config.yaml
n_layer: 15
d_model: 192
n_head: 4
n_kv_head: 4
head_dim: 32
d_mlp: 512
vocab_size: 3781
activation: "reglu"
norm: "rmsnorm"
norm_place: "pre"
norm_eps: 1e-05
positions: "rope"
rope_base: 10000.0
rope_fraction: 1.0
qk_norm: true
attn_scale: 0.275
bias: "none"
tie_embeddings: "early"
parallel_block: false
extras: ["local attention windows", "gated attention", "value embeddings", "skips across layers", "norms scaled by depth", "capped logits"]
init: "orth"
init_std_qkv: 0.0429
init_std_o: 0.0526
init_std_up: 0.0429
init_std_down: 0.0
optimizer: "muon_variant"
lr: 0.0176
beta1: 0.93
weight_decay: 0.012
lr_head: 0.0129
warmup_steps: 51
schedule: "wsd"
decay_fraction: 0.504
decay_shape: "linear"
final_lr_fraction: 0.0
batch_tokens: [32768, 65536, 98304]
seq_len: 512
doc_mask: true
train_tokens: 441900000
steps: 7459
dataset: "wikipedia_en"
Each number is 128 + 32 x the weight over its row's rms, rounded and kept within 0 to 255. Layers, rows and columns count from 0. Numbers have three digits each. The size before them is the row's rms in percent of the matrix's.

# up: layer 3 MLP up, 512x192, rms 0.287, rows 390-435, columns 0-95
# down: layer 3 MLP down (transposed), 512x192, rms 0.162, rows 390-435, columns 0-95
# gate: layer 3 MLP gate, 512x192, rms 0.273, rows 391-436, columns 0-95
up390 106:080148148124150136105051196140116095123116121102141092083096191090119094193094073103159126124114153088173107090113079126136150159124130124100177181110163067122136125105149089162078147116157171128125167128141094074152075155087125159145111059075138141128162091101156084153144063160127100147
down390 107:143133096114132109077119104089146146177134090105161131127182157097211150151135133124097149080101089106161120068103157118101045094143165129085189101128073108114101056104095118157137203088113181071087103106116090119126099113165123156168096070157126128098131115128085140120127168159085095126
gate391 100:134155092140122120137072119133177176117087150119097088125137097130118128126148146102145155071138157108161070049145127057063157161086098153152157106159104107131139176150107114119113147072173108124146106171151141123122069094126131181139167122090137179117150164194129158125154150153150158131
up391 095:100177148102104110155182095136131133076118068174059110194176116126102054099155086136158136128082112066079098099062102147087122113176112171103161110136091158177084127175126154169125130155105058129172101115182119135114130122109074134153118139159107188133118187067103145140143165159140121125
down391 099:114175114127098132147071159076085158153089081125077150121149163163149091120143165130083091120144133126144152128177135116159119142151180106170159109098107123090103153129113109167112195171184157115098122141096149124148116155068149155093147157138143061041120120094105108063111151119169111147
gate392 102:112152127102109081138158135128124082085129110142112143125138043125157048128121137211105126151169119134126118101142179107202179145104147122186114187142111097080120144124166126124090179132102129085154161102148145145148107184119084121129109101143175067185125173132184066123117099170099130138
up392 097:135133185152123153174131112177146170136181084182096202144100120194071041131136132128140167163149081142119111166096107178140115077097107103098142124137179171080155126183155174134170066144134138150126116183098094107144124087127112146195124162166123111123132160131141163125143184105106134137
down392 101:142122147103109097107074178151117151146152131139123123159141166098101149093074186085153154154117160174142139072112116057137129074140163201123133082136179115098144101131087163167116167165162108131151172138129105132139186132186128147167093051164117131146107181121101147098114207127135035175
gate393 093:124115115134155146137145137106163164175077128141085157093095166102186131092132179152130109102176150091110116112116105126124152096097097129170139067132142143147190114162152134095143155089122137096183066167080149138106063151106135130143079136123150168149148128083104110083134080083107168147
up393 098:207169174098107133132082131119194112084128122145156124165093080073188152164139158096130115138148114120096150120120115116164207097111138126143138152145119153138094074161133161088135136134125167152103068101197092101132103153139119099071123151133159067171102117073122135079134114133141129133
down393 101:071135126158147073093108139167151133052129126101152133105067163153177156062118110188112124125139128093133104113115118199085090061137185144128106161100063157181063120133102134131157144097104118117107145153100092066126163082110118166143137182129108114082138144131083102094140192117143086145
gate394 093:115126186117135168108085093138131103119156196164077135118102122112119155132138131106083103085102122097126140141071169144098176137110173120110124135111099162213108168119111160131134114161114154106152134055136134141115130014143131117122079095084126150165093152192156101086116156127176106072
up394 098:095110178144061152131082134146111186126117235099089123158113174176174100077135118109094099184122115104125080069103160129098129095152089105148034151135142096198117137079080133173082140143065221174140121110135128143193090124178098140129111080136088183160158185142154136102135145103128109145
down394 098:116157112196166150128102146147105097197151132138159106151105099156111125126082135113139164110080150106135162104150145116071101123127123123146086130133169129104074111153173199103118100138136049189088100114109142140092132131099173222210165090106168121099089168152154103040125183106171148172
gate395 097:124120148150123159140092092116164116118156105177101166112106114136200116082171159130121098162101109146145067143119162107101097114128173096137136174057117124105180115101094173086180127075133107121083133096087106087173174153115144189116137115133108093139075106123150163153162126066130093179
up395 094:174166104114159104121114123165122177139085096094159140175139081130160153170142105136162102186132135109112109087104169126059070161140111095165106200134113152165122167088049130139084141077116144104091086131134164087188128202172145099128123196149181099097149160142166158064156125084115136123
down395 098:078142145149103112174132155148130092102136131098079139079106137113099147142133091138109200125137167136079111130042137136132142116096129150167144115120166109151058109133216116141129106153140184200127139104114123169096090161101136156100122068117145216120170057114136158094155168099102157142
gate396 100:098164083125121147130139129157118132075109145073159184119151172089146130114109135159104144165081164117066127115092091143174132119119106072121093140090076123125149112130084164125207169165109174040142116149150136096103132127146132130098184202081142150136180177165078141119177098174107162148
up396 105:102151168112158184102108125090135085173128123128125122152151096138166106176124187098153138187150091161094107120178157195110130118127164115113145158133161177065127192198198156110150201104096072083173147126114137154113104084119157190150127175077125141078178176119127156149121084132112127150
down396 105:098110131114171194151146184148120187100102154172130109115035147119110153120121102148094064135099115113091117094131079169139204124100159095118175107111128109111154143125106178094134203110124175156163111098173168108116089178106140087139144072154072121163124122119116168121155168157152151139
gate397 103:142091125125142223146173174050133170165101115089127097141078156171135112109100113131181102124169150130151144139171098128102112126095146103219103132070130135140142101101179170146094164151115142080141093118139173116166164102169158110180113186102086141136119084115107125084178075141127071110
up397 101:090097155113192143099122134170144100161136106105116147164114181169133124109123117145122134151158082105058149147134090168072180129110077109179177094139137151069180123134133076135145157150179109091102070125089196118173099086117156101103086089168130118142147089154111126152132076142125160122
down397 109:185180113211140161123130158085214078147099125150152133143112176116115068129145167082115111124131150130100147144131144101131087072116138057150100072145159136118085129130156128060135148194133102139139049101143115188159168135116091145117217105156101104147068149074114157090148136100154126120
gate398 102:175115141063189155102129144153116089108140135096151077180146179159157111108171110080167104094176154087100086118156145107166109161100138180086117212161128148120174113142183146217126157099128120115126082159151158086152144169125108167101188142135134112175125150157166110100083097157134104137
up398 102:100124124166099108130133112132148227144135124161098171042111107114146149095128161076095114096102127129142083177155160165138202136119119122130093106115149088075093145088147068127109096176126143154128070192076158112137018106096159137090114159157112138141127132091115157115162118138165139140
down398 104:152147106230118116111112130092110137147112110139096176118102112135125106091083108137158176070104081177031117094125079083138110055114156054139134133144078069148113102133141074131154097137124184177119147094143139129145133078127099113098148166079161163107096086133141155143147180117133147094
gate399 102:160087142123061169129129168122099117089122123089153171134166132143139090133065063143121137143133068205172122134125094108116158116177189131104107133102127096122069162160109128113116125101146217144134102093078089190135153119105192094114150125144074149157151104053173099152135173123092134153
up399 107:154061099136129078113091164128119092110134142105117160127181152091169103172133141119121131118088086124124207131095132128163115158134128163084141101120116091053127034108135177196140091050180109171178116178100083168166107157193103060101124078077135133135141096149143125169132183132139157094
down399 105:177103096135153141161155178156138176173082106144157161148184155125142051127136170121130134141119112147158168115075112126110097157098153040128102203173146103157158164185120125134117107111135170158107133145131133166103099115194102115118141122166095127137105082098159165147096122122066132131
gate400 098:153106157166140148077150170157165135165118150137139104167145191171140062112053138178107152102138090121120147090139112143116140157131116119117201150132118102128158082107110069128110187208155126145091184138106180132156112163161189115161127121126105138157140106120140092107154102120123141118
up400 101:139099169180088156143113131072095138133149115167112159129165096075173145128100164098098122132107146097105137081090159116156139146062100084158099118136120115110171065147088104133095128090116138087115093058135098135145151138159186107069139172140201099093115172160083115148095109134160197114
down400 102:165071091105059146104117132148084124193068106149167108145136110127128156064146079121137084165151119115122043138061194117151156112154094136135125117164128147170151107180123193128179108170106108088140133170121141162174118165125114149139132133122112161101166118146142155106189132120096157089
gate401 098:139155131076163120109093123184157135118135145184162113127157175138090116095167123109143159158170120127108097144141074124103163102106139131127132107113111090122154135088139091029113064133152138111070091138120130087116151176160094199097143124084165187102131116130135096152161133120105179128
up401 095:148095157111076175121114108088054165078144121112134105138072095171116131122137093078116167172113085170136139219135145107158110115118129151146126110100131097187153106067141191076146191160086113113128124111128129126189091106163100118108137118140137123105062140117126160176070133092152123113
down401 101:129130195156101093077168141070128211118126074110162111135089097132133108171159145137133071098138047112140121093087092088173167169136112086128167111090124155153115154122050157068125118074128120094124082107135090063153161081133122161117183159087097095089147091165107106143189152100153084180
gate402 099:119128080110159127205157132112214109106112111114169151125185096112141139104167161176069127109137117135122147174105153140113147142082118103095179133118107178090167167093128150120108143134132110138183111183119168186115146057162095064186134109101160131111167169116084132104043222173108139133
up402 098:130135107116075089058085158188153130082055120148151141127100114140103120107200163112089121155195177066143138112128145132138151179107101111179091078137160184104150127100173139115095111158112105133122130134100080105156172137148117127182111113090135127141145167101144075115090110095146124115
down402 101:133091121136130164143159075079157129120079132086138153151114173148111169171110216151067140115069107098150153113154101166049025130166159135170139115138118135126099160130083071173143189094131180210081130118123114105106159147120064106128153153136128167080125125109147132085131146141120083117
gate403 096:095112151113138141087119088143114083063107153128101191068078128125113160131099119144171107122092156155110127125091084167118058070158113133120112069101070196121101162155095148168142085224083150158122130133155166172079177124080126115131141105144141115139139136096099076124114132136106159137
up403 099:116121082148085126100144156162157158129082144115155089092076066096152113104094130150224107178184108136086126145119089092091094152136137157159138129165084133083144125183149092091156138106113101120111115163127121087119095155125085159140143144171125127149156144131138091134131142155134108110
down403 102:134117097051148110148144160173106114154144128154134154116078127133121147117091111125148108155165079114127095108153119088071100137141138113092143104092061156149169132201152103091126169118150126156124119183119121064086171180124149095175092189134197157176132180131109159122163096122101111103
gate404 103:123176047135152111076162088144168102055150140159138101142142198122127153175144091145131144129141116160072114123120108164099083171194119101078172132128170143134129074154143099106196161186087151087144107104093103125079129104098142156097104154175068139179093102171069138208168199155084039169
up404 101:148112086135169100120128147154135122112095083153120115136130065124140107146127149108040120154100133108094101119124089117171089183144209146154139155147160121116129077078080122076199136120124123179093139099103112080095144069097095145164101102198149130134155113100069038170160116088147119087
down404 104:113121096192129139150140129117144144186211185116127124059125139124156185116200092109116146113114102113139119180164134105093139139120093134168123140163126104118080149134090144159110143148145094054098152090167173190076104141117163168153180132154044130123100146139186109154099164125085157182
gate405 102:134177144091066146089110064072113133059100179061096094133148132097176179114200163155195162104122118099114116132133091140150139082140154168135169129180105150147123121119124048115124193082121108137091170126095169106172132129078133096136127182147097173087126188152132158130117138123152120110
up405 094:107147094104081114068112135143075113154170140168134132136115103202121130120103152121124108093146122147067084085160147130162086144131136169059153203072136121103127133160125132165150080191133132133154182106187136144118163150181106128148193093135168144143154096162157161134141121097178143169
down405 101:173131104124193115081094161120093182083115169127082144171092107154138185134122114100177149141109173129106158201099117120155127089111126089057091083089178148099118099130141151108088146133084049134157143148124138174139100082073143199177152154130142175030116121102074123126141092151180147118
gate406 098:124102126189158124111106092048162117173140156122064148158129168125162103085116150092151141139184087129224151150126093129144124092118109096079153138144103139124102149104116122134071084088179076121138103091126161139101080153106100155134142122115159186116097077132077100109133145121157110116
up406 096:174156130218124132115119075128060142136158074112129090160106110157076083094123089163105158160120142159119131055104082092142136118095119110158130163138105097132142127125129176125059111119123133115153116101060049134168107122087050122197155139157156099125140076139130145108206120156120167130
down406 096:188158092090136061124148157150137171067173120129109124103141137140129063171124104116158096140107124118099057184131148162106109157200185139163095132170130124106072082133158128144104119138147096096164111140106092154138196151069150088152150150138067136112140152097076115153083152120176141139
gate407 100:166159114114183120051138150147172145113114121117069129162176146159085103135094154146135151156131110128111166074171082108124087074190168185149118150121101121081157127116097129120174117107143167085099078211070110176169105108075114135151119133126130092202153158127074119079114176136117175173
up407 099:125110090136073133127159099119084145120149158126102192089120148164138119130156156063099162062091164160143161154144085135126099146156146120130150122088091092140104142177165158155097096113171095099083102097149160113119099136103179095073092126089161093130112104123142121080101154075150145098
down407 098:101176127062165075120106111142176129099140142140151131129163096171079160157123149137142191173095077081156091122128127147161176162168104093152073180096103115135095158154156149097153117100149140100188134140166053105119111104142041185167117138115179112157118116164133126119123107113185170182
gate408 101:146150105105089128096108099106085098157153095115157172151158078121134110076144144106132129099078155110091126067092111092078149142057151103118124167108100143163118155107138160096104085156112172145082154167143121154183208166111117103105089144086113090152151110118168108141155120139156104108
up408 097:130125136104162129107179120075144122163111153139089127158166110149101117108141084157165176157137158102132117073100139150148091154189125134165148087064169169178166151121150165114100118130123094134117189126153086111117112086108145163105094153137143132119169169130114116086155131136040064164
down408 099:157206137136142140081117111061141132122113148148144070106107122129106128124103078108157131118134150106106127151090097057085127118171155125137192144087141176118187139130145078116086156084123157128143080174097136133115130151142107167143089129093094125116194078127160118087117083072130154102
gate409 099:098134092088115169169167097179101125171103191140158140135088063121137155156160138100135149103096151094133069157194181129115114162123153142143135162089098158152145159167131102119161171142163067153131114139140164131104135105120180118074155128190131153153080151124137162118145144176096129179
up409 096:108112131148034108119151141095122074145153198161086144109079123152168085144126199129094136133185078200139144170158110124117115146182156104102171131089097134116096067186111132149114119104138150147193129134106150057124105183103155123056084148128107153064115084114171116141157176175148166165
down409 097:153131125061141184147204099066078128138131099047156072116159094103110147161151132130117154147130140090131073170153178138111098130121144107197137102084120118181162096168126177090123145139135127194131111163135153159116090070091140103123162134069070065182117102150151123144097100113112192171
gate410 104:138150155077171201133126066186092127109100152093090163141160113124127113100146103204086134128123095134212134179154147142133134056195182161156116154150118099184157129139128178145149088121137077140154080138197123194120166139112137146089138171123142135099135171132146152159123175084106109128
up410 104:095142112189182088101056069106151104142129095100120097102136160111196128139205127107107132097145114137111126090081128168137115133185208145145188130093159131119146149173168119176112174182098135116099167142099087118099116151129176159112115135084114132165090093126089159102075139203139137125
down410 108:139091120105130118115110165151173130161135093102150183173158133191149048108098170159122141184140173147124148159175098071120146158130067155169113180131186133125125137173161142140114175080127143165045149134170092168096158137162159118124128174156097109117084123074134144124094096146136159128
gate411 097:141095138162142188132153080111145089118166183119102177128174136162140104118143176140140107149130173172112154112144112112100134164135078097141137112119151147096181101123135173147091101166109129104170157128101163116130127200139100171182121097206119067123147135136109101135144093172153112122
up411 095:084135126120141203120145117172123140146135149127176085101174111119156066078196102185116149133180140067095141113109174103110134153144069077129152083159147069159135095174071113143182130114115130162199154140116092155133159139104165119128150120145109152114102115175174161120129194100148137106
down411 094:130055170144126176133163130157055144076058140135122115107112132108143150124095096057134152109104187108111099158170051124175135133097156064146138176155113126134151094160149098085110077073107158134138132146175154092176119165092099112090100148148144096094126128102153137088183092115121126116
gate412 100:173164124122107100145158129110113141070110141135156089115137128113152170078090142102136102128180094122104104068165104107094117131090091071043192158124124213181085083143111117132148134104172077093140176193105107158115103086128082134128124125081139117191151120104160136158067150138160128174
up412 102:085093065098145192138054134146155119092123181177091110128151152108110089116140171115131152125168162156098151077123177062084150061143059127161143169152130102146151092118091176068152145127109137073053140060125072166108134106097132161115188146164052103150101164120138141166150146111159154156
down412 103:136122092147105117086115099160116108114171112158134149115114127128158096142114054161177116139162144149123162173138061107151157123147171162104139104108108100166126134076193092153125151089085219161160087101106201123173077146116140154084124160069170164110175164120147148079151116129142165143
gate413 102:104125074185124094080104123151153120127113129192126117133086137113112159104134139161128175105155084150091163162118165080102104150110135073128108166162073094051115140046148155129153162113127141112154098109140119127187154140149137139156131178136108117109136107131098109104150247148134101111
up413 096:109138072071148132133133087100128164107093146022177135192105099090168173127136099122141162151066062051105074119147139177087147130168160105081150104168093120107162170115102095132154149167092140118102157200085107146112135106162108071073150126119121153095105172083100112144159131120119127152
down413 097:138086145115094132078108158151162122100100139142149127082095134109130117121066106101090108123137112161170164164105132093137160155131132092073150115140178113090134089157120156178118179206155158192135129163103072153123111096190188141163125159131110105118128138195080107053171163104067097142
gate414 099:123119080108175061139101087122072143137152102124072113128050166104149133114134122173111152136144122100079115151145116123135191153172163094077119176137151125140145173156104111144151056172163088063146103079140162128097123071100107082155120169124099133085148147176083120133093111178106140153
up414 100:108158150215136126161177149151120141123133146110053153128100151110134126160106143122154123083126119120083129151119148132121150162154067154115074143144117146175148134148136131104121127109119063132134129145076176099115051103092140112111175115125125144120130093100207072163105127098094128126
down414 105:147119087065137114103172093103091163184104131107089081117098114105100162138189117113127166141137180042112126112084137151092172205108155104154078159132166110149113168142063159129146047104149115133074137116109123126138109103138151107110123087177077122156123115178144088125094113129092147135
gate415 101:125135150135119122129073150159107119167082086143098142102079068149068135104095093115130109137099112155112094146147106143107121104131137128147162144165138068111125067178102104091108130161173127082150111169178110158116167143111141069143112081174102128148087184189167174083141123157174160163
up415 101:072151174161111130174141142115044126173189150136148147180107101188125053123181142159135129155139158119164196038118090115145125131110071163124093139042127076070128162147221139144125130152146222190181137110118117124163104147113145091138150123132102116144106115134128094108125092137145095046
down415 102:084134114074148154161093129120096187097114143093174135096157165113137135125110049128134109093137171094129060090083124175140161145087178169139113101172149172191171188117139118162126096115077179126137115101123148090124043111125117141108184094101172128138113097111093094090134114120146143156
gate416 098:153083156188147134170205143119122087153077184113084138147128103136128143127151141122122110081135150137120160170144157112201122099140149151158113087159158190162113140084116110150091170152149168127097115134205150145149143128136131127095209082091128112148113146133150115092151095128135095198
up416 097:138102169149148129103151113148098109125143129099138110089115198075124118156039099112161085133134181149133068097115097045099110122143098136113094144180108152034145105142186114188121083167121143161143061074110141097157192085146131071170129117120106111135157119076130138174113142102135103082
down416 096:130143091037112078098140078144185059182128121097141136100130164152086085069116127121107148077177138129098128130126131137140131127096133124161142163117125112146130112159168097078061104174188095143179097137106125133176147167127162140157136108106120143089108145130104161134228133137182154141
gate417 098:186158176138126138063160110081174096135085121146121186144174117144158131111171135156128086114186145122149062132088100120126043092137141083160109116126050099152124164125110180109054165117132124157139105174121134116062113171075100201126180092124078135126079107137103153114099127082108146101
up417 095:110109065099155143136105094201062152155141074163125174091147157082127140094173109107133150140142083188084152144104107151142125172103095169095088136143086136115149107150146044155071115177169201106153097111081132111086096157159126165121130129157098147141143188197131081137164129160092131133
down417 094:092138090139154124100085118099167112173113070115114118193122108185111151157089185190153086106080120117122163160149149109110179157131178109134191126115147123157123172103154106045111099075116088129121066110084152117111150143116111147077107129112127104166116071139119090147138073073154150172
gate418 115:087111106094133181114112128105143120127125113080123122150106181080132082087186154104153081098189063142091134111137138103080102113138104129162155126078138128102112111108099125154109154112149089090147194123104144082117147177115152155133107126088080149060092195149119195155077180092096133147
up418 112:068111124090096153149174123106106083158141140129072131151109135121112091098154122117133118142176073164092157156160128065111139108107151118167141167109135121092127070120067066132199148136139116123142147156158137073114113152143087187150118127116140155089101175108102141150119091065162108153
down418 109:142162083103094143136167126115153090176134159193143130088145150106108136127148140124167099180149114123137138138094128130137073065095124161127201150138103080114107142106116132190152122148123136090128146110111121146175121106105144160134117137075102116073155095123084143150079158131077134131
gate419 098:134166176141138146071120177131163171064163094117099108123146106117168138122124120157091132124107164078106112075082103063129097128157145162206128162130176136138141136140127147115155102123165121165148095128121129171127192119077183119129109185135191112151166124124092123155073144051168153157
up419 104:094143130152113103158175059141116098173105136112056121146114141160125117137105124113151141125128066112205141132132135120168120142098118117180112114171107117161085165099160122080129142090106163124138139150159117157105147094161136100086095124148091131117121182047084191122081053119140089051
down419 097:092090119196141118147109104141105074149106071173174107109154120128111155183123134145096110148090124126113147143160151073069107087106112080101152098077184137115133130155100144177110220161141189144152154184162086093176121163166156095128110123122111115090090096111079151155130123136117092144
gate420 106:121189124168147143178187088225143154088151113100128090094185116111160151106125106158098132131175059112176067183109106110112104077112174144136110170081076112097165142143156159054104076148125129163173147143159116096140182124143089118136156147161122164102097140039152074141088202154168097173
up420 105:107130138145144133207147124154089167087140164131107169126158122118148133144122049143125131084112162123106158138084098110108128108161095168113064130134140148096115136098179187108103146113128119177132150159122105098153167176112118111084166119179140171092188108032139088138082113155186123157
down420 104:138108060135087065095191091164208117133147157144143105126108124048086149147144118141215140127150117091077145137100111151150135121072135150081149130122217121146110123148134130159096119112163160116132112084129105091115089098111134112121125091121151109133105121130141135189106145170180084109
gate421 101:167121167117153089173152122152171097123094148159100089205167103117151124122157128142060132098119165101107058052133079123142179104136091116156101133138115161120052157088112100123126131145177153141139129169151202111115130173179099135196086130119164203153073143200071137155146091088173124171
up421 098:128152111138166104138121143128166151080124138074159204148119102146128123162160100119097102120076143105107149160136116109132071132084067153080084154146115053155086154167168152112155123182145187056123167161166146085088103111119106097126077109064061144147094102107042159130142084100109128136
down421 099:108106113067148120133063137108140126125167132140094147110058145151138098086183158177137142138130072149165072180148110079140065132081136138085142083125095125181152143119088141141164167102152095148122122112083120155083164067155145081138117115065098173114168150133112099043135157105134096086
gate422 100:171177124098136156047142129142088201125092128105148185090073163124124091131185115131205124156156064168103115087148119090123149165143153124143148092132149128149144148129087161097148118087111114104148123077150137154141107090208103090108106139162169139183145114118175108099138140094121147104
up422 100:126159138095118108136077130152149090183119120069174139108084188141126123156161114119128079115125083167137125151192123113126133100117157096130095135143137131086143077139169113082094185104107128098137139137111162159092084138224086116151102140141198140183187053137156154070157134166113123119
down422 100:128148071168129149118127101156153117143161109138138109134114106127161102086097120047124117127092114187161132110136125204118162091126105149115133099109098083103070169144119176144109159142075172138149105132164124080130143132156118122081113156177186219133124100090178093065068156092115095102
gate423 098:097151178161189131103186113158106111142089180127128177127126144188162096148156105152124138114066140112138140128228118146120179162159151166136148107121141149025187129143154160129136144135131146135146121169105102087156126178112110123086146104158149157126077203128148162133140098121144118132
up423 099:159144141109139128125118095134141164126076144096105102122156094140109144133062192085093075152141105091191145123052137145092119125084091090094079091114072107165139038100105181128093110121180064117137072168132155098171170168146108147144147119169162130130127127108085090118162124100092119105
down423 099:224106104117142110105051132095118143096142150148096124220114120132114154102057129105092084123130073180045212117145146170113124123116145064159110144121171117091122107143080175108144153149128164158112143060137151160127150118144102160149189130103170126139170125121100093133173132112146128158
gate424 099:152099072094129143184123115099104055069121148106135188106122168130151166112123149138109088134070114125152085145124160160143205108140170095095133094130165116154091160138103137123060081153109095091069119175088222087178152100118121103138135172096140101063118153189126191138122098091154081074
up424 100:051122100113164111100107107153142165105110100062125086098139110114122160148130092101162071147161115133124084138166089136075108165142125126086212108128101122191112125093078129125087154098144143128156168112086073125156120147161124174187108140170168100133158115113121101100186175104114143069
down424 097:101139095112169062091173064086109104138176168159172115139160079196161110116123162137106124172126077165158119119126094129148148141147097120067160165119191124117113107152134143112131119187129156165162059129164138091128143112138076127156100075084111171132146126126067147087093076158187083099
gate425 103:178172154142164095114126075113107154138153136095140171072112139123169157110125092128113139139152107179140146192133119129159163105045102082115139114175126124100133122168108129106172147117113132152215115128163171098127135152112155137112125083129136126153143148138113121174125220163137172124
up425 101:169158134078128139112069069096128174096117156164077114091161169140191126099171103082149151161117125105132097113107083148095142167063089072114066131108077129105082126130174077165100109156103104116158153138199153149160111118111137115164170119130162139107129124128099110132122131204173201148
down425 100:169117185098104070136146092173143145112109135109129172030119199091116133136193132108095119131092131118097133147121146139139152156123129143177144117150119097123163151122124059123096162137063125139165184106129164143127107144088097114105195153159181139145104126125145111156099150130080176152
gate426 097:143133144168126129121176081153080160119138107125070084140156127177212113104180087121140149101106084121137132181078131153080095114097139111089121176143197183148127116128115103078126196044123140135179135114165130139155190143090134087103108116144139177171122092047086098166115106154108195150
up426 101:157106088094104137091120091131159123076120146139145167207152124149104117147216087146113106105192192166182205138097114173098103118143089135124156178139114112129185165113113110143158140122154170154164185118075150097155118098137108124141128090123121138133123110151125080148134112231104088109
down426 103:130150172169184132169175172137148130109150091091120079166097132144091127055169178063114121089073120098114123134122179138104074134114088172069156138086110111057098207168107120142106147091127115099123208168141173126111116089069149128148092120146095145103141113113122144133115154116095116134
gate427 100:118123070165140078182121136099093121112121119134129096125077189134131094103102124141245117124136147137160169146130128158142193147119179109138151171166110147136090138049148146114124124115163140126043084142201140201166158187110115111152121126125081119138158069175134173119157110112189115142
up427 095:074100105161106126180110124166081142129086126106113120132142205083136158192143130147141154092073080155143107178154079154103105196181161110123204119166157102126115119058161123098109076097132143149081138121124111153228135147117122144161110176162072135127121109141147115148111133189171126094
down427 098:134137151120138141124103199111182135150165119183153180113086117115156124127154166132123117123204124148062124126086127161157128136104121066055136111096143147140112105153124134155117148120159061107126145099136094146139095158080105143109091105100139141103116189159131088114131081166086138122
gate428 100:139121099115143108118134092160122091147133135109097137139103141156148134101215108098147083118075159104135119069149185149146149170115119148171141141077119106183081168148169147117146143079117166165179137126144124178137140095141075103125087144056163198133148120068138065101161129121158150131
up428 103:138160143132110136155164101085151104117190144128093192170152179142114123130150098096132176147100149138170185140128088154107110077146110117101052167145092086108168055106143145129130104089187099104166109151134062159104094129101147137102151167106122116065127108163139077098170159159112117124
down428 100:095137160128163126152115124120116146105114080122113081160156114146128096148102096086126144176160189088145098169162103080091118122136124076149145135073205160085170167136155172185136187178138077111116172130116129107150069172134124182102149114163124165134146175145096125124119142134121128104
gate429 099:103163086131103178116062097125151104097125127137110197122141095130147152087104128148104160091076161112147173135165165118119159127127142062102104156161110154118126138168131140096087090113158147107132147183080141059080219096071191164102099127136110039128118092118114126098082157097160115098
up429 105:110164111129158124146124138163170129145100120102151177183145092165126072130128107103158145144135179147068153130093154168137175132147098120156206108145164161139094101160110171117124106146120126133132121110103148140114136159092135146163132189120162143185081131110117124149103191071117146089
down429 104:163050102171161154126124085106148115064097146132132098099137128141145115083126182141168134137145164154137125141092157130148139099107103097154124196094128132131053113192154094145157174144100147133168215143154128152144190059122176118141141105134100088144137115173092144156127126171145145196
gate430 103:180119119157157105128044078170122086101147146107080118144152099150089067091159069098099141123172147181185124111117147112108176126076103080127053105166094137112203090165127108144120163104115099081073135175169125163094144085191109081065066142048130109082105141097165133144128152144084089106
up430 104:167124081067183110070161077102085087135211150165100148133142133134118121132192108113179105114129103144161114178112158129129111174134109108143122120141110071092133073145092146159089174110155095084088100134161129104120123091089068143107106140097136193124127080139109123128197133138166134074
down430 106:172114110124126089145102116076169077070114130106163081115100154136161191163140166086089114087146182182155116114131147153063075137107096179135170085127088152207141129096129144149145115059114161111095108128197111101111160119118098166147159120083162189125104101129146080142079117136125150145
gate431 105:176069157066077153100098181159119145115130190097112143125076131073137121078116134162085157194029125221121138117128125105156078106107136103136131138125094166120184171082100081141183182111113133188080132077156154054149129155134148144112116094095116131143155119173174127149092120185122131113
up431 106:114098168071122164143116185159108109138136095110134121122170131120075153100146085129115124108101113148152126144111136126114059111119161102132195126126131119143119114097123097185188194110103168207118139127155206066189171151089168070126103074111159187110183131165136136171173160141119123115
down431 104:140130160124081167132143100171158122134148139137140154145056103074153117133122145196114215208099109145089167122074140077124071103143077145079077151123105140082113157127094063169125170121131089190164158146159110116087071149081160143100098104121150132104166107110135081121160064174082172111
gate432 098:087100175091115122150127137132145105095101197089093133082109158152123138110114122147154140174114148106102113182180072094104129178099198097098120165180133095157161167090135126162158096129090132092089087144150144107179178101049121132083147100167108109136099199218164129109152151144136121062
up432 102:111150056090060140162102090081163207109120138132075143139084142140166181083159106141178148127150097102152076095189185115116170134084163097162146162164170116188139119075146059129166119165138158146138106117152163124161170151138146146141171054160119114079147148168124075156082136102091146132
down432 101:058111157156090140093115122107126150135138137114158096134182136068161152166179079103071117159146132169073151158172173105173094078135108119104101124187109124137193127148143156112143122169178144161135072135105059121091125142136087119108150075113142106180136088073142103125147130137078132052
gate433 102:198142154150124145099127147123124149180179135189136147105117076096115137125114073108159114145078185169080089132155108144128183149066131151139136116195150151127129153120127117126163142095112092124097135160077126129074106140101115190151147165120142159213124126089106175096112169159093149144
up433 099:162114123112104116146084127185133070097128140147068134099183135120137122116137112113166175098161154100138089127114071151120159110212142139179159124137172140104163108162082126130122124132127096149151103158115146140146175158103071141103108163178138207137173130102176149168157108131118170104
down433 098:120121178137148160132157084165170182184161175127145090116120157110116054145156199113080042094139119091163121097168178115103122108186166112090127176111128158128154167125154123130125121102129124156157138094127221111196113176124078132080144099162126089155162136154096156137128106060154123190
gate434 104:140158190091174131084110172123139114115137103145171120131129131162150112103142145161098138080147132153165110117146153129114113163097114138191145075168126117137110100057066125058126173141160138148110116153156143106105165113132095150115090160080121149085124075044050137135126129126141096158
up434 103:113068093228117112130071134120166123155118140094155133104073134118221101157097137139079125111147171122099120131147085104079170167128103133157147165199072148160095167103097114092111159237125099183059103096106101103124112095098151137126071120184136120122107136089119129113115161104109091156
down434 104:143132153121120124075176139148113150074061073158142069141131131154144094082110087087200137089146063103112172141151117137139118090166110134138102108131105120069158131160119139165119058123110135102215105107143148141169104126122171188121081162044118115145156122160150121137127093157191145081
gate435 100:183200126112096132128101181149103139132177169140147151125153080114167151130099110148143082136180068155129111134155091162090123151111134123085175160112213147169103117111123128143087142117102144104138140081139137181108161122194089084119164148140130097122142069127108167104090088085149107149
up435 098:063077159153172179102139164160123144205085062105097155139100137143094134119163178130149096089120147067134138119124184141185161105206100116155069101187158150147114086135185125104135108141143048103112146149106148125155171149094126132065128111146075125136095124148101103128104107139133130165
down435 101:122117180115103173078092078058134146098091124177141182080147108136148092106082146134151112096137143179136119123108120126105151163138122074158106142159051140074162126112148184179121134122129129158123111110124157084142132133129113128106067123057161149121131114128215174176177135157169143057
gate436 091:173157168128171122090115156141097115076118220113151191121118080128118119162123070162176118157180095142182121091146142151141118125119146161166144113099179192102195180116100085072120149091174114139155093141141138125166107110073105117147147131110136104108107110134134134163090143138106109141